From a checkpoint of a small transformer trained on Wikipedia: 4 heads of 64 (2 for keys and values), learned positions.
Each number is 200 + 30 x the weight over its row's rms, rounded and kept within 0 to 999. Layers, rows and columns count from 0. The size before them is the row's rms in percent of the matrix's.

# o: layer 6 attention output (transposed), 256x256, rms 0.0855, rows 33-63,96-127, columns 0-63
# v: layer 6 attention value, 128x256, rms 0.157, rows 33-63, columns 0-63
# q: layer 6 attention query, 256x256, rms 0.106, rows 128-131,192-195, columns 0-63
# k: layer 6 attention key, 128x256, rms 0.112, rows 64-66, columns 0-63
o96,120,215,217,221,149,214,163,234,252,221,209,205,263,160,241,232,151,153,224,216,252,208,218,269,208,224,196,237,202,168,228,208,211,208,196,241,192,220,236,257,189,200,192,160,219,165,179,191,207,210,172,147,195,156,153,171,204,162,182,189,181,184,156,200,220
v33,112,189,178,238,166,187,242,230,241,235,210,222,225,213,151,228,185,221,180,166,179,165,188,221,181,208,207,217,219,194,208,244,136,204,185,234,158,150,246,215,203,179,187,222,208,184,170,178,156,197,155,108,176,254,216,136,189,197,155,201,202,174,255,212,232
o33,097,257,189,199,205,210,236,182,187,213,203,229,179,194,219,234,210,214,182,197,174,196,206,206,182,255,172,177,194,198,233,159,160,211,195,169,148,154,231,197,194,209,188,166,160,220,233,210,190,174,170,254,188,253,172,160,209,225,204,202,184,219,158,201,270
o97,119,199,218,218,220,235,169,152,165,147,257,186,179,212,243,197,197,238,217,214,276,218,207,148,164,239,191,209,222,169,196,166,189,176,226,213,275,241,139,229,232,182,168,197,231,219,224,197,214,216,235,201,170,172,200,183,197,164,225,158,214,220,215,163,185
v34,107,159,139,236,177,235,151,211,245,143,205,241,169,179,202,224,213,181,238,198,201,173,239,209,203,235,211,238,192,175,204,206,278,231,224,214,188,258,187,193,192,219,227,212,156,172,201,201,182,244,148,187,215,252,201,167,182,214,176,235,126,200,196,222,214
o34,095,199,233,143,198,181,209,229,207,185,219,173,158,196,188,225,197,189,202,164,186,229,230,175,172,169,221,223,156,269,211,188,160,204,185,197,181,171,199,196,162,208,185,205,230,205,152,185,173,210,203,224,205,232,206,114,232,193,225,163,151,276,200,174,221
o98,112,157,195,245,238,163,186,160,201,199,219,161,218,222,171,144,220,167,148,197,198,193,190,158,106,170,185,211,228,217,216,179,224,211,160,209,224,143,211,209,175,209,208,209,235,237,193,231,211,237,212,179,150,206,148,215,197,197,191,251,190,205,237,245,209
v35,100,246,189,167,186,218,201,190,204,158,171,200,207,178,142,169,200,159,244,203,256,224,266,215,211,203,207,197,204,161,145,184,166,167,172,187,266,221,232,205,189,188,168,185,185,198,178,194,219,202,220,211,193,219,180,175,195,193,215,248,189,215,204,171,182
o35,083,228,189,206,213,186,200,182,232,161,175,197,253,258,223,271,206,186,236,164,200,210,200,182,160,214,178,191,169,197,207,200,220,207,163,205,199,167,220,253,206,229,203,195,237,225,252,178,224,217,189,247,189,200,179,174,234,245,269,126,210,231,171,170,234
o99,115,223,203,181,167,173,207,227,217,157,213,208,196,197,221,178,191,231,158,232,190,174,172,236,214,226,165,142,190,236,264,239,178,215,170,192,173,199,193,233,188,185,166,168,223,173,197,205,158,188,176,202,214,170,217,260,204,221,205,206,205,206,242,239,175
v36,106,212,266,195,214,184,217,196,213,185,205,158,198,227,202,198,207,210,225,205,190,179,252,201,285,154,168,220,180,174,212,199,201,224,164,160,182,186,204,159,154,199,250,193,227,254,190,189,169,225,178,220,232,217,258,231,140,223,226,228,202,193,225,281,212
o36,095,185,160,208,172,215,241,190,233,200,237,175,217,165,147,202,245,196,166,185,219,144,248,223,141,191,171,201,177,233,181,180,159,209,192,204,227,217,161,175,216,216,196,187,149,195,232,242,197,241,203,155,231,200,193,214,193,250,209,172,187,248,194,194,245
o100,113,204,206,116,224,206,214,164,166,241,181,225,207,169,261,199,201,154,196,182,183,248,163,264,243,193,201,249,185,216,191,197,198,155,224,205,212,196,210,154,242,224,144,229,237,123,203,198,225,215,186,225,219,203,177,191,232,217,191,205,210,214,196,207,188
v37,102,187,182,186,182,210,231,197,212,215,243,183,195,187,174,225,193,221,169,201,231,268,226,179,250,220,160,184,240,190,222,234,186,198,195,152,179,206,178,198,236,217,196,207,188,180,180,211,205,145,209,198,197,190,234,204,207,192,216,149,211,270,213,166,230
o37,088,226,217,277,173,235,189,202,210,222,203,211,210,168,172,186,208,245,148,167,167,242,143,195,174,210,161,160,221,188,186,217,226,206,159,179,240,182,182,223,167,174,212,261,247,255,213,193,189,217,218,192,238,214,167,234,152,226,188,197,211,181,189,231,223
o101,114,214,219,227,247,200,214,178,143,219,196,178,153,211,263,204,191,169,270,167,159,142,224,205,215,178,184,194,227,173,181,188,215,156,125,187,173,172,208,208,195,207,195,186,244,159,178,257,181,236,214,212,191,201,215,149,208,228,212,224,258,173,193,186,191
v38,107,168,175,179,170,177,233,208,220,206,195,180,169,254,185,221,168,175,205,166,182,253,198,200,180,188,200,179,173,226,205,174,245,210,179,226,217,195,177,159,233,246,162,154,129,199,247,191,238,182,188,187,234,162,240,226,190,178,222,210,183,173,138,181,166
o38,084,227,179,196,163,175,228,193,180,220,147,182,181,243,173,269,173,209,206,237,190,151,239,151,194,173,115,158,188,166,182,231,186,173,187,161,185,206,162,220,229,147,249,208,179,145,250,202,241,222,173,190,215,179,175,174,203,226,195,157,185,264,153,210,225
o102,119,187,228,210,236,195,211,255,158,213,181,160,195,170,225,197,194,261,224,216,167,201,160,174,198,205,227,190,199,180,151,205,209,208,259,203,176,185,224,217,197,208,173,215,178,262,221,218,164,270,186,200,233,233,137,190,210,206,148,178,193,260,284,222,210
v39,103,168,172,184,220,175,162,253,219,219,161,218,157,196,190,224,164,203,257,148,216,234,200,187,228,216,273,187,221,173,182,194,245,272,184,183,181,154,194,183,190,207,213,184,226,218,216,216,221,170,203,206,202,167,221,213,180,284,263,156,171,176,187,205,209
o39,082,196,201,178,244,182,210,165,233,228,223,93,258,163,223,157,177,222,168,211,155,196,249,174,219,194,183,167,170,178,243,182,174,175,208,235,257,161,185,231,232,209,175,175,192,219,235,113,257,201,191,224,219,234,203,184,217,179,190,230,214,223,205,122,243
o103,116,218,195,210,197,298,262,157,154,186,238,154,127,224,158,207,120,237,189,209,279,205,203,187,206,226,188,215,185,185,222,222,196,168,188,168,204,197,228,155,204,240,233,228,152,192,163,207,187,222,226,222,230,212,182,207,176,180,204,141,225,168,169,240,205
v40,108,170,232,154,151,179,218,215,202,217,212,190,149,202,259,182,201,258,227,209,224,212,229,177,215,243,187,185,211,210,128,207,226,163,190,194,180,205,194,230,155,264,181,155,188,225,187,193,218,185,189,165,217,183,163,178,170,193,150,138,182,221,219,171,163
o40,090,219,182,166,159,192,219,252,184,211,197,173,218,247,185,167,215,211,182,248,147,150,207,174,193,224,233,201,188,218,205,182,230,143,202,210,190,196,166,239,191,179,209,210,190,210,189,271,197,177,181,200,206,208,165,186,234,231,236,211,178,201,186,172,250
o104,118,210,178,264,213,189,238,193,212,204,208,215,225,190,161,262,244,148,249,204,186,248,245,225,209,178,177,217,190,254,208,207,178,216,203,200,210,217,185,179,218,202,182,168,227,171,222,175,186,219,191,261,128,241,226,239,209,251,223,252,196,168,128,184,182
v41,107,216,242,211,227,202,189,213,175,197,188,187,152,194,213,215,183,185,236,204,253,181,167,180,248,169,216,201,173,215,218,146,187,222,165,201,172,212,174,150,249,210,190,185,225,252,199,183,275,207,175,192,211,186,196,206,212,196,161,184,200,186,189,212,188
o41,090,182,157,232,172,196,186,148,217,259,247,192,205,187,238,173,174,177,193,215,201,197,216,273,176,198,204,148,171,210,197,197,214,220,203,156,267,203,232,203,154,201,194,245,157,198,168,198,191,230,285,212,135,143,209,249,147,223,193,196,207,223,221,229,230
o105,115,175,151,213,197,173,270,208,236,154,189,174,245,197,179,213,171,176,194,169,131,196,225,178,192,273,167,240,238,168,202,252,201,207,171,246,221,182,158,220,168,209,173,165,217,154,209,233,198,233,206,213,215,226,169,184,191,194,192,238,219,256,176,163,210
v42,104,177,175,191,196,179,228,219,251,200,196,235,254,189,224,237,232,183,190,217,152,206,214,184,249,222,162,194,201,152,212,197,221,163,179,181,207,223,227,236,123,216,199,196,157,186,208,193,251,165,232,154,166,207,164,244,178,216,163,168,172,209,208,162,201
o42,091,248,173,135,213,175,265,205,181,162,172,175,204,187,248,251,169,254,214,168,120,195,169,242,208,221,214,160,167,116,217,182,232,223,234,217,248,182,236,246,185,212,226,134,177,223,200,166,215,198,212,207,257,208,209,149,260,256,188,207,185,243,172,181,162
o106,120,189,168,208,201,180,206,188,180,167,223,213,177,242,149,159,168,187,217,199,243,214,170,228,204,166,196,153,185,157,162,205,213,224,219,225,227,215,222,135,220,164,209,216,192,205,206,172,218,197,169,175,142,219,166,206,244,202,218,221,223,200,157,231,247
v43,101,219,182,224,221,175,193,233,197,120,211,240,247,178,210,174,265,207,200,224,232,197,203,185,227,150,242,220,221,198,185,199,162,231,173,236,198,228,240,251,182,198,168,171,227,203,205,153,259,198,249,199,189,202,213,171,209,194,175,163,161,180,193,201,167
o43,081,188,177,176,195,197,217,179,194,240,164,234,214,224,216,189,159,170,250,205,238,173,217,197,169,202,209,141,184,141,206,196,235,216,187,168,198,207,188,212,223,205,226,260,140,228,210,187,228,117,204,193,208,231,204,232,206,221,226,199,198,163,150,170,174
o107,114,187,188,251,157,182,174,175,223,197,193,232,215,199,167,214,185,219,198,155,243,211,210,254,249,190,250,206,201,283,185,231,188,185,205,178,200,210,236,201,201,210,196,164,186,150,207,157,228,232,170,249,218,191,218,164,196,218,179,200,171,192,219,158,173
v44,102,197,194,231,249,222,190,197,200,197,184,204,216,142,160,217,182,204,213,142,225,130,179,181,232,198,191,185,144,200,195,166,209,183,171,192,216,179,197,235,202,180,143,180,182,232,222,171,179,206,214,217,200,205,233,227,224,216,201,157,146,142,225,184,186
o44,087,101,225,181,252,193,210,222,231,216,205,178,226,241,209,191,181,182,223,213,161,242,242,179,224,240,209,211,223,156,217,230,159,226,211,239,145,185,207,181,215,244,170,173,134,184,112,167,167,215,205,215,155,200,204,178,187,214,234,229,204,236,201,186,158
o108,115,262,240,131,212,228,218,163,201,179,204,204,188,188,195,229,143,222,190,185,210,212,164,237,196,224,209,257,240,162,166,233,211,245,194,198,164,213,200,247,151,159,184,242,211,145,189,151,213,216,197,202,176,237,224,169,224,187,211,173,184,186,134,178,215
v45,106,263,127,216,211,125,202,190,130,206,245,212,198,162,231,155,232,219,182,229,215,183,174,240,213,170,200,238,251,213,198,254,180,169,202,178,177,242,203,222,209,234,237,156,241,208,221,149,215,105,157,211,165,247,214,237,204,215,185,155,209,215,170,202,210
o45,077,207,194,219,202,148,163,216,161,198,154,232,182,188,206,269,179,229,192,181,161,194,195,210,217,197,197,190,170,199,197,180,195,197,193,255,256,215,194,198,235,224,207,184,219,161,177,199,211,183,237,221,188,194,189,195,189,169,187,228,209,138,204,134,178
o109,128,184,184,198,187,232,214,178,261,285,224,226,250,203,253,193,196,167,182,224,190,209,181,237,232,223,174,229,230,184,191,173,242,228,217,224,250,145,160,157,200,172,141,223,193,225,222,201,225,199,274,194,171,187,199,194,192,254,203,174,182,195,204,203,252
v46,104,243,203,200,126,248,188,209,226,206,238,186,239,148,232,221,241,252,248,181,201,222,181,238,244,205,211,160,200,150,220,218,191,211,246,183,226,221,219,239,187,213,251,157,246,261,226,206,225,221,123,229,192,180,214,197,210,227,181,176,219,138,178,247,176
o46,084,222,163,196,194,217,194,220,209,216,177,176,241,165,195,218,174,189,173,195,206,210,213,174,206,155,201,230,203,160,221,231,199,188,185,231,167,207,180,215,227,225,214,174,173,230,183,178,226,173,185,154,234,181,188,228,205,239,197,143,191,181,188,179,217
o110,114,149,176,196,231,162,168,166,218,226,177,189,225,233,195,181,190,266,208,233,221,233,194,213,205,212,232,127,209,228,189,154,258,233,190,168,198,169,196,158,239,206,204,180,200,192,230,190,168,243,232,189,229,216,137,191,204,189,194,245,220,191,229,202,211
v47,097,246,235,204,165,191,176,185,148,216,143,228,198,196,162,181,183,206,167,229,252,217,188,243,230,133,184,216,148,207,205,217,161,200,224,121,201,241,245,192,219,210,182,216,201,203,147,200,212,218,209,237,198,166,162,187,150,178,179,184,212,246,145,150,163
o47,084,170,206,215,178,236,175,181,268,221,191,201,192,215,237,249,189,251,179,206,195,227,190,143,163,178,180,200,210,222,198,233,209,201,188,196,168,206,225,177,237,145,235,149,224,144,221,231,197,141,214,210,185,204,179,192,230,211,191,179,184,225,251,165,187
o111,110,230,150,185,183,231,232,181,178,221,226,222,175,207,161,165,236,137,189,144,175,220,182,279,172,176,230,183,197,209,177,178,203,152,230,170,212,196,157,206,265,135,220,184,214,275,250,203,177,231,139,199,163,169,227,177,227,240,170,155,203,191,234,243,201
v48,102,232,248,230,206,234,195,185,220,216,167,150,186,227,213,247,229,167,160,207,198,186,135,209,157,194,224,217,216,197,136,222,187,188,188,163,196,237,206,162,193,200,239,249,208,239,208,218,205,198,225,180,268,239,198,242,167,273,209,192,216,232,189,202,218
o48,080,170,228,195,180,207,212,208,160,214,178,214,184,153,170,199,171,165,190,249,131,246,182,212,237,230,227,208,234,156,199,183,256,220,179,259,190,207,141,212,144,204,188,200,200,176,159,261,208,239,248,205,193,135,217,177,168,173,140,203,205,209,174,197,183
o112,114,281,155,233,239,180,179,200,159,202,176,209,250,184,160,203,203,215,200,154,186,196,212,204,196,220,167,206,165,182,232,209,180,167,205,155,217,194,178,199,194,178,268,158,182,215,188,161,228,179,178,243,200,198,187,251,201,158,232,161,164,223,244,177,223
v49,103,198,173,168,170,219,235,224,188,262,151,202,225,166,167,217,132,209,191,202,275,256,208,198,214,216,188,240,212,179,231,204,234,262,194,181,212,239,191,196,207,157,151,175,249,250,244,174,194,211,152,134,214,138,192,234,168,176,236,242,170,180,194,247,180
o49,084,202,195,161,171,198,181,241,170,206,221,212,195,256,179,188,245,195,233,198,135,178,170,198,207,172,170,208,189,223,177,184,253,205,230,179,214,203,208,234,201,203,189,249,230,229,181,224,169,159,159,238,250,214,215,149,200,218,205,193,251,214,199,266,239
o113,113,196,253,203,221,272,142,221,193,232,197,187,184,216,160,200,195,200,173,199,219,195,179,178,204,250,186,136,196,193,211,185,158,196,233,195,172,181,193,218,161,186,200,139,168,218,179,185,211,192,207,198,194,194,189,208,182,173,145,277,172,173,171,174,205
v50,101,201,222,200,224,211,158,177,234,198,159,224,171,204,151,199,165,222,201,174,177,230,185,183,185,155,165,185,182,206,234,221,189,239,234,235,229,212,213,202,224,209,167,179,170,191,199,224,218,169,211,172,191,239,165,187,282,169,179,172,150,151,186,173,249
o50,094,204,229,164,231,188,176,206,216,192,216,290,211,190,223,248,246,136,180,203,206,172,221,196,211,223,232,197,151,233,186,214,189,241,192,167,199,237,253,196,190,249,202,200,195,181,181,230,204,203,194,190,204,190,180,233,230,203,211,235,202,222,225,223,241
o114,105,166,259,227,125,209,242,185,182,209,245,163,235,187,132,217,169,207,179,226,187,187,162,217,213,189,254,217,220,244,195,223,199,122,198,221,174,199,173,190,205,228,180,182,202,218,219,171,178,254,194,250,259,194,206,109,177,213,177,254,226,241,211,217,196
v51,104,187,215,207,215,220,175,213,181,178,184,222,200,209,233,211,172,144,184,212,135,245,237,245,257,211,190,171,159,181,156,210,215,192,242,227,189,211,187,216,176,221,223,194,168,175,189,210,159,137,215,219,189,230,204,228,254,159,202,213,189,144,211,146,155
o51,082,188,196,166,163,166,164,219,218,203,223,149,195,191,206,148,200,221,221,148,255,213,169,227,183,257,192,213,204,175,211,148,208,238,212,149,216,184,180,252,258,235,230,167,262,185,217,156,207,278,214,235,181,183,188,194,193,203,220,184,261,222,226,196,238
o115,115,222,175,212,260,185,189,139,193,235,209,227,214,199,187,228,200,208,142,203,182,206,184,244,203,166,226,234,102,202,237,186,181,264,199,252,183,233,247,168,208,186,167,175,183,255,226,190,255,174,154,188,249,200,180,176,210,204,222,173,157,207,237,190,248
v52,107,183,178,218,196,231,196,191,186,204,252,179,191,148,202,181,183,214,189,228,197,199,161,245,175,209,186,201,241,188,123,227,225,184,188,186,200,183,234,180,234,232,214,238,199,191,110,242,211,218,186,135,187,267,219,200,243,181,174,137,191,203,226,197,243
o52,096,235,157,203,258,207,210,158,230,210,203,234,205,208,160,191,215,272,190,186,182,178,213,163,215,198,204,195,204,181,234,187,233,170,190,205,195,185,172,223,180,194,239,162,182,249,202,237,201,231,159,208,197,159,224,182,221,154,221,256,152,174,196,241,204
o116,114,198,212,201,225,212,191,243,214,182,207,251,228,211,227,233,206,230,142,235,206,269,202,193,202,227,181,201,201,163,241,174,185,155,238,209,238,237,239,173,211,220,189,189,225,184,216,171,146,192,286,242,114,211,228,187,177,224,212,186,226,201,190,201,162
v53,104,206,196,204,226,175,181,215,228,210,175,190,193,210,172,240,236,207,204,118,174,232,272,217,184,215,214,190,233,177,149,204,158,199,180,233,161,199,232,187,250,238,191,177,172,195,187,130,185,145,239,151,179,121,199,190,229,216,269,219,273,221,193,194,189
o53,084,169,208,198,206,218,188,286,222,169,211,215,175,187,231,179,157,158,156,188,198,189,153,195,216,162,214,216,219,217,214,152,170,223,186,212,192,234,201,206,291,208,168,222,191,171,201,202,217,228,185,233,202,235,184,216,190,207,207,127,155,183,167,202,236
o117,119,213,203,192,219,228,165,273,122,230,217,170,177,215,194,226,199,228,248,300,205,190,184,185,205,172,199,184,183,236,255,186,191,161,236,181,192,179,169,230,171,194,190,184,226,206,165,205,200,237,213,226,234,195,179,193,158,205,183,212,185,222,224,166,235
v54,111,204,230,229,197,251,196,211,203,132,181,171,165,228,200,181,215,236,193,160,266,230,222,195,208,204,178,251,179,164,210,145,160,159,181,134,213,240,156,248,247,194,191,164,192,228,256,229,160,194,213,218,188,246,254,278,158,162,205,206,243,194,237,190,219
o54,102,160,209,209,245,200,141,197,200,230,225,192,160,217,205,179,197,248,233,175,199,200,187,223,179,223,175,204,165,197,210,209,212,183,238,201,176,232,169,178,198,236,178,214,206,163,212,228,232,259,158,269,214,182,197,232,187,184,198,210,230,127,220,227,244
o118,114,192,200,200,204,176,191,176,210,157,236,208,244,199,135,189,200,173,191,251,207,228,222,247,206,240,189,212,243,251,163,207,193,216,177,250,249,151,205,263,173,195,222,183,159,173,218,182,212,180,178,193,200,211,173,208,201,219,227,150,219,181,167,189,182
v55,106,262,204,245,184,222,200,217,196,169,195,210,126,189,180,227,218,176,238,196,191,183,234,162,204,231,193,197,213,213,204,230,184,202,233,194,228,206,251,284,194,233,211,164,175,172,164,212,198,183,186,149,185,203,187,207,249,163,271,225,173,179,214,252,211
o55,089,177,177,189,239,135,222,194,248,169,164,220,210,214,193,194,169,154,198,207,202,205,199,230,168,178,227,264,231,201,157,149,140,158,275,244,226,181,185,183,181,179,163,199,216,271,186,176,188,156,171,235,229,239,224,207,195,207,201,163,191,196,184,160,255
o119,114,173,234,180,221,231,220,168,199,257,244,180,274,181,205,207,199,176,226,214,217,187,243,213,140,149,184,174,142,153,249,189,200,201,178,249,156,252,169,167,221,270,184,216,179,126,211,201,261,212,174,211,168,156,255,171,214,201,210,243,231,220,226,206,187
v56,100,193,208,224,217,212,230,153,226,236,192,243,176,186,203,234,215,184,222,291,204,202,215,241,223,151,244,231,193,178,148,242,161,211,195,247,167,212,187,193,147,191,188,153,156,225,177,204,191,200,237,213,176,206,178,227,182,223,141,183,275,263,216,175,148
o56,084,192,198,253,187,207,189,141,190,178,167,260,203,221,179,194,200,208,198,186,197,258,208,210,191,188,174,250,195,234,201,195,226,177,162,187,173,239,219,217,197,181,183,228,231,236,164,230,180,225,199,161,141,256,139,191,205,182,215,229,176,187,212,223,179
o120,111,210,151,191,199,185,151,180,160,213,174,148,208,167,246,196,159,208,202,179,219,209,206,198,194,248,244,167,163,188,263,187,191,208,215,213,254,217,205,172,212,166,228,139,206,106,211,195,200,229,228,190,205,163,222,192,213,222,161,229,144,187,234,220,225
v57,106,216,209,191,185,229,166,187,227,192,219,194,249,170,205,189,172,191,210,183,242,234,163,188,226,143,179,188,243,226,248,175,150,222,222,224,199,183,144,153,160,245,267,204,154,204,211,163,161,225,200,207,227,180,192,213,245,213,178,209,219,206,232,192,225
o57,080,214,147,193,191,224,198,184,213,190,188,217,152,179,176,231,183,210,191,249,164,169,216,219,203,210,244,182,178,224,212,172,186,193,184,197,258,218,160,202,172,131,131,213,165,244,130,159,187,234,213,186,135,187,182,141,199,180,159,185,185,176,214,167,210
o121,123,206,172,233,164,215,241,175,171,207,197,222,204,252,202,192,238,223,161,226,213,209,183,225,212,205,197,196,223,214,145,242,164,268,213,157,189,232,275,196,212,218,218,202,216,158,234,222,242,183,204,224,200,184,185,201,220,163,263,208,244,212,195,225,193
v58,104,218,208,220,241,194,235,218,216,238,187,207,188,144,175,207,149,208,222,219,227,235,192,196,171,154,127,180,186,214,174,209,195,231,211,179,235,211,176,204,151,180,223,142,255,149,170,204,241,150,198,214,218,208,168,211,180,223,247,199,154,172,209,189,159
o58,079,184,200,268,221,186,206,216,220,216,156,174,148,164,189,215,185,183,191,215,205,181,175,274,204,211,202,228,226,213,257,178,198,180,186,99,188,191,206,147,229,222,175,201,189,185,258,159,147,239,223,183,210,184,256,157,238,176,223,206,185,177,193,258,223
o122,115,151,224,126,143,163,203,196,230,174,222,199,201,179,172,209,164,161,221,117,208,234,184,187,191,143,221,192,212,230,179,190,158,182,209,240,250,222,148,209,198,171,192,137,181,209,187,231,226,200,141,193,237,181,187,233,187,211,195,228,224,170,159,154,213
v59,107,224,146,203,169,237,205,187,218,173,222,202,194,235,216,215,235,161,223,172,198,201,165,166,190,208,186,217,181,241,197,251,212,239,233,192,112,183,234,189,239,217,173,190,180,184,214,194,240,196,218,179,161,174,223,206,137,178,211,144,256,191,203,232,194
o59,080,231,161,146,157,154,180,222,225,208,192,198,228,190,202,147,208,166,209,218,183,157,167,218,188,124,170,189,217,205,223,184,189,144,164,183,256,212,145,218,203,214,201,205,235,179,190,195,188,204,179,167,198,218,179,177,147,181,181,184,206,215,207,181,185
o123,123,219,245,248,256,181,182,215,206,203,184,204,223,185,209,179,131,222,181,188,205,264,205,212,198,218,254,206,223,195,199,232,208,219,188,183,216,181,183,194,187,178,285,174,212,162,147,244,213,230,230,196,155,157,196,182,179,201,219,154,222,174,185,251,159
v60,102,184,162,197,198,205,237,165,202,169,166,216,235,165,237,183,201,174,178,196,152,223,162,159,230,191,176,199,194,276,264,247,244,222,261,233,217,171,213,197,194,244,194,182,194,206,190,186,199,143,221,208,185,211,191,212,172,253,184,220,190,175,215,179,221
o60,087,203,204,201,219,207,198,203,236,209,206,241,191,191,247,220,260,185,178,208,219,188,206,234,222,198,225,170,238,232,165,212,155,209,149,223,213,169,222,204,200,163,137,181,209,156,201,175,173,220,237,230,181,142,238,182,182,180,209,209,222,243,226,169,236
o124,112,226,205,245,205,208,164,173,190,210,184,218,188,237,178,207,199,196,186,186,138,119,254,234,201,189,223,199,227,163,171,132,181,230,228,238,183,206,217,189,186,228,270,195,219,249,221,242,192,233,195,218,174,221,183,169,231,161,175,229,166,180,269,198,182
v61,103,155,210,220,215,216,191,278,225,236,207,195,214,233,156,200,175,177,151,243,171,224,191,196,219,185,225,219,226,172,163,209,184,176,167,193,170,223,209,241,202,216,238,141,187,214,171,184,213,179,216,233,179,233,180,195,250,210,246,129,201,239,168,193,232
o61,097,179,173,171,195,183,241,143,207,127,201,196,201,181,232,215,199,240,225,204,199,251,243,192,242,201,207,176,177,218,170,167,217,215,213,203,159,222,252,261,202,187,196,203,221,187,164,223,244,213,217,153,193,244,204,200,201,207,210,174,229,279,193,231,223
o125,110,197,184,157,247,203,161,206,195,187,252,170,242,164,224,233,196,177,234,220,212,91,225,186,190,230,245,193,222,237,245,218,218,147,196,165,223,181,208,180,224,214,230,208,191,178,261,125,170,182,198,203,223,178,224,196,266,140,227,241,213,172,254,218,216
v62,104,196,209,210,207,219,245,243,214,215,221,225,189,170,204,160,242,195,196,181,184,217,161,184,195,259,151,195,213,240,212,243,206,142,189,210,201,243,234,176,206,222,220,208,206,268,193,185,219,196,153,164,139,174,218,196,229,195,268,134,178,217,217,202,171
o62,083,208,182,184,175,275,264,191,196,207,175,163,234,202,265,246,188,184,266,208,142,209,212,238,220,187,159,151,200,183,189,263,202,192,160,259,129,229,193,231,263,151,204,214,143,231,220,194,152,186,206,212,184,196,203,170,214,188,237,218,205,236,226,188,164
o126,119,210,200,264,230,192,198,164,168,177,173,166,211,200,187,199,202,200,172,187,223,166,199,164,263,192,216,243,217,268,235,217,260,230,215,184,188,171,219,197,189,217,214,212,211,211,193,215,195,188,241,193,248,177,156,183,213,211,201,248,259,202,176,227,191
v63,104,197,181,228,258,218,179,200,181,231,213,227,186,200,164,257,169,206,206,212,142,152,150,208,226,239,163,191,158,220,242,178,267,272,163,216,216,150,255,201,157,174,201,159,205,226,249,175,201,212,233,184,154,245,174,228,233,188,200,230,197,196,147,201,194
o63,085,217,209,278,201,156,218,214,195,163,172,213,215,227,209,177,223,202,192,180,157,205,188,177,183,171,164,249,161,218,183,203,210,168,177,255,100,204,195,218,206,201,193,223,242,219,204,193,272,185,221,218,186,208,177,170,206,227,245,236,236,202,220,199,197
o127,120,206,210,171,209,195,285,195,204,185,165,188,187,154,235,217,190,184,193,206,207,154,188,171,244,186,199,165,227,199,204,218,178,243,195,192,183,226,255,207,258,193,174,158,237,212,170,212,182,224,194,221,220,189,244,189,171,203,226,163,230,172,247,210,226
q128,101,262,192,261,177,184,206,195,264,215,183,189,220,208,193,233,201,181,272,200,118,250,227,200,153,227,233,210,166,205,185,271,199,201,209,200,162,213,219,160,187,183,202,191,187,191,179,231,229,174,208,238,156,229,214,204,197,222,246,192,240,226,203,201,198
q192,087,236,151,211,185,184,190,164,245,167,179,173,170,208,199,174,192,185,204,161,235,188,145,181,182,218,234,179,206,169,199,178,169,256,203,199,186,180,202,224,198,195,222,185,168,193,213,278,238,232,212,182,184,245,190,190,205,247,172,183,199,213,218,160,235
k64,092,229,196,218,273,227,188,235,202,220,228,200,215,203,210,275,214,191,194,226,145,216,201,240,228,170,167,202,191,194,181,210,159,240,201,215,203,176,186,178,244,190,259,165,204,242,197,165,192,183,233,233,240,234,194,223,229,202,149,227,182,239,208,242,224
q129,108,226,218,266,263,156,225,124,162,196,251,217,222,247,186,191,233,193,241,169,145,200,171,242,205,186,194,221,212,174,231,250,155,175,206,142,208,229,172,185,203,211,130,215,215,169,163,195,189,194,185,180,171,173,235,236,200,192,194,193,131,219,189,208,212
q193,093,187,130,241,201,220,250,134,171,196,209,200,173,232,189,155,190,247,210,174,185,242,243,218,222,213,199,181,235,194,197,174,200,181,264,211,223,192,190,164,193,288,160,224,204,199,152,223,238,234,197,236,211,144,187,193,188,235,179,236,187,217,152,220,209
k65,092,160,219,253,195,172,192,179,233,214,212,154,279,194,189,198,226,196,247,176,236,234,255,237,158,194,246,203,166,213,226,187,185,226,227,205,219,220,189,146,223,191,245,222,153,175,200,242,180,195,218,181,168,206,212,240,179,207,193,236,156,208,203,268,218
q130,114,217,234,171,195,211,198,203,224,211,160,193,126,188,213,196,176,245,201,247,173,191,226,215,183,167,195,258,226,161,196,218,217,247,196,210,198,212,215,171,228,265,187,219,220,253,195,180,181,177,142,242,199,186,174,236,220,237,178,164,171,187,203,221,177
q194,088,221,195,158,243,214,212,203,169,129,244,205,225,189,211,165,190,203,188,179,156,219,206,204,206,231,236,169,244,223,248,227,195,174,188,189,236,216,173,169,178,195,184,228,222,169,175,191,205,242,220,249,219,251,199,211,228,245,205,164,233,194,143,148,225
k66,098,184,234,168,199,198,236,237,189,138,165,143,172,210,172,171,186,246,161,221,229,220,224,220,159,191,203,242,252,159,181,166,217,170,207,202,213,207,234,154,174,112,218,228,213,237,174,191,207,207,205,206,198,248,182,180,166,190,204,194,208,200,200,269,170
q131,117,198,248,174,160,164,204,185,224,201,208,206,187,192,194,236,244,151,183,229,183,196,257,202,211,241,206,243,224,206,180,178,178,193,210,188,193,237,276,173,189,131,206,199,138,187,192,240,226,205,188,149,141,196,169,196,184,209,213,195,207,242,192,166,180
q195,081,193,220,183,232,185,195,178,239,190,235,203,191,194,169,154,283,112,140,193,242,201,177,156,187,224,217,175,187,213,198,229,223,194,187,183,195,227,210,215,240,209,182,217,213,213,176,196,207,191,254,169,186,169,208,179,206,158,221,189,162,207,186,198,220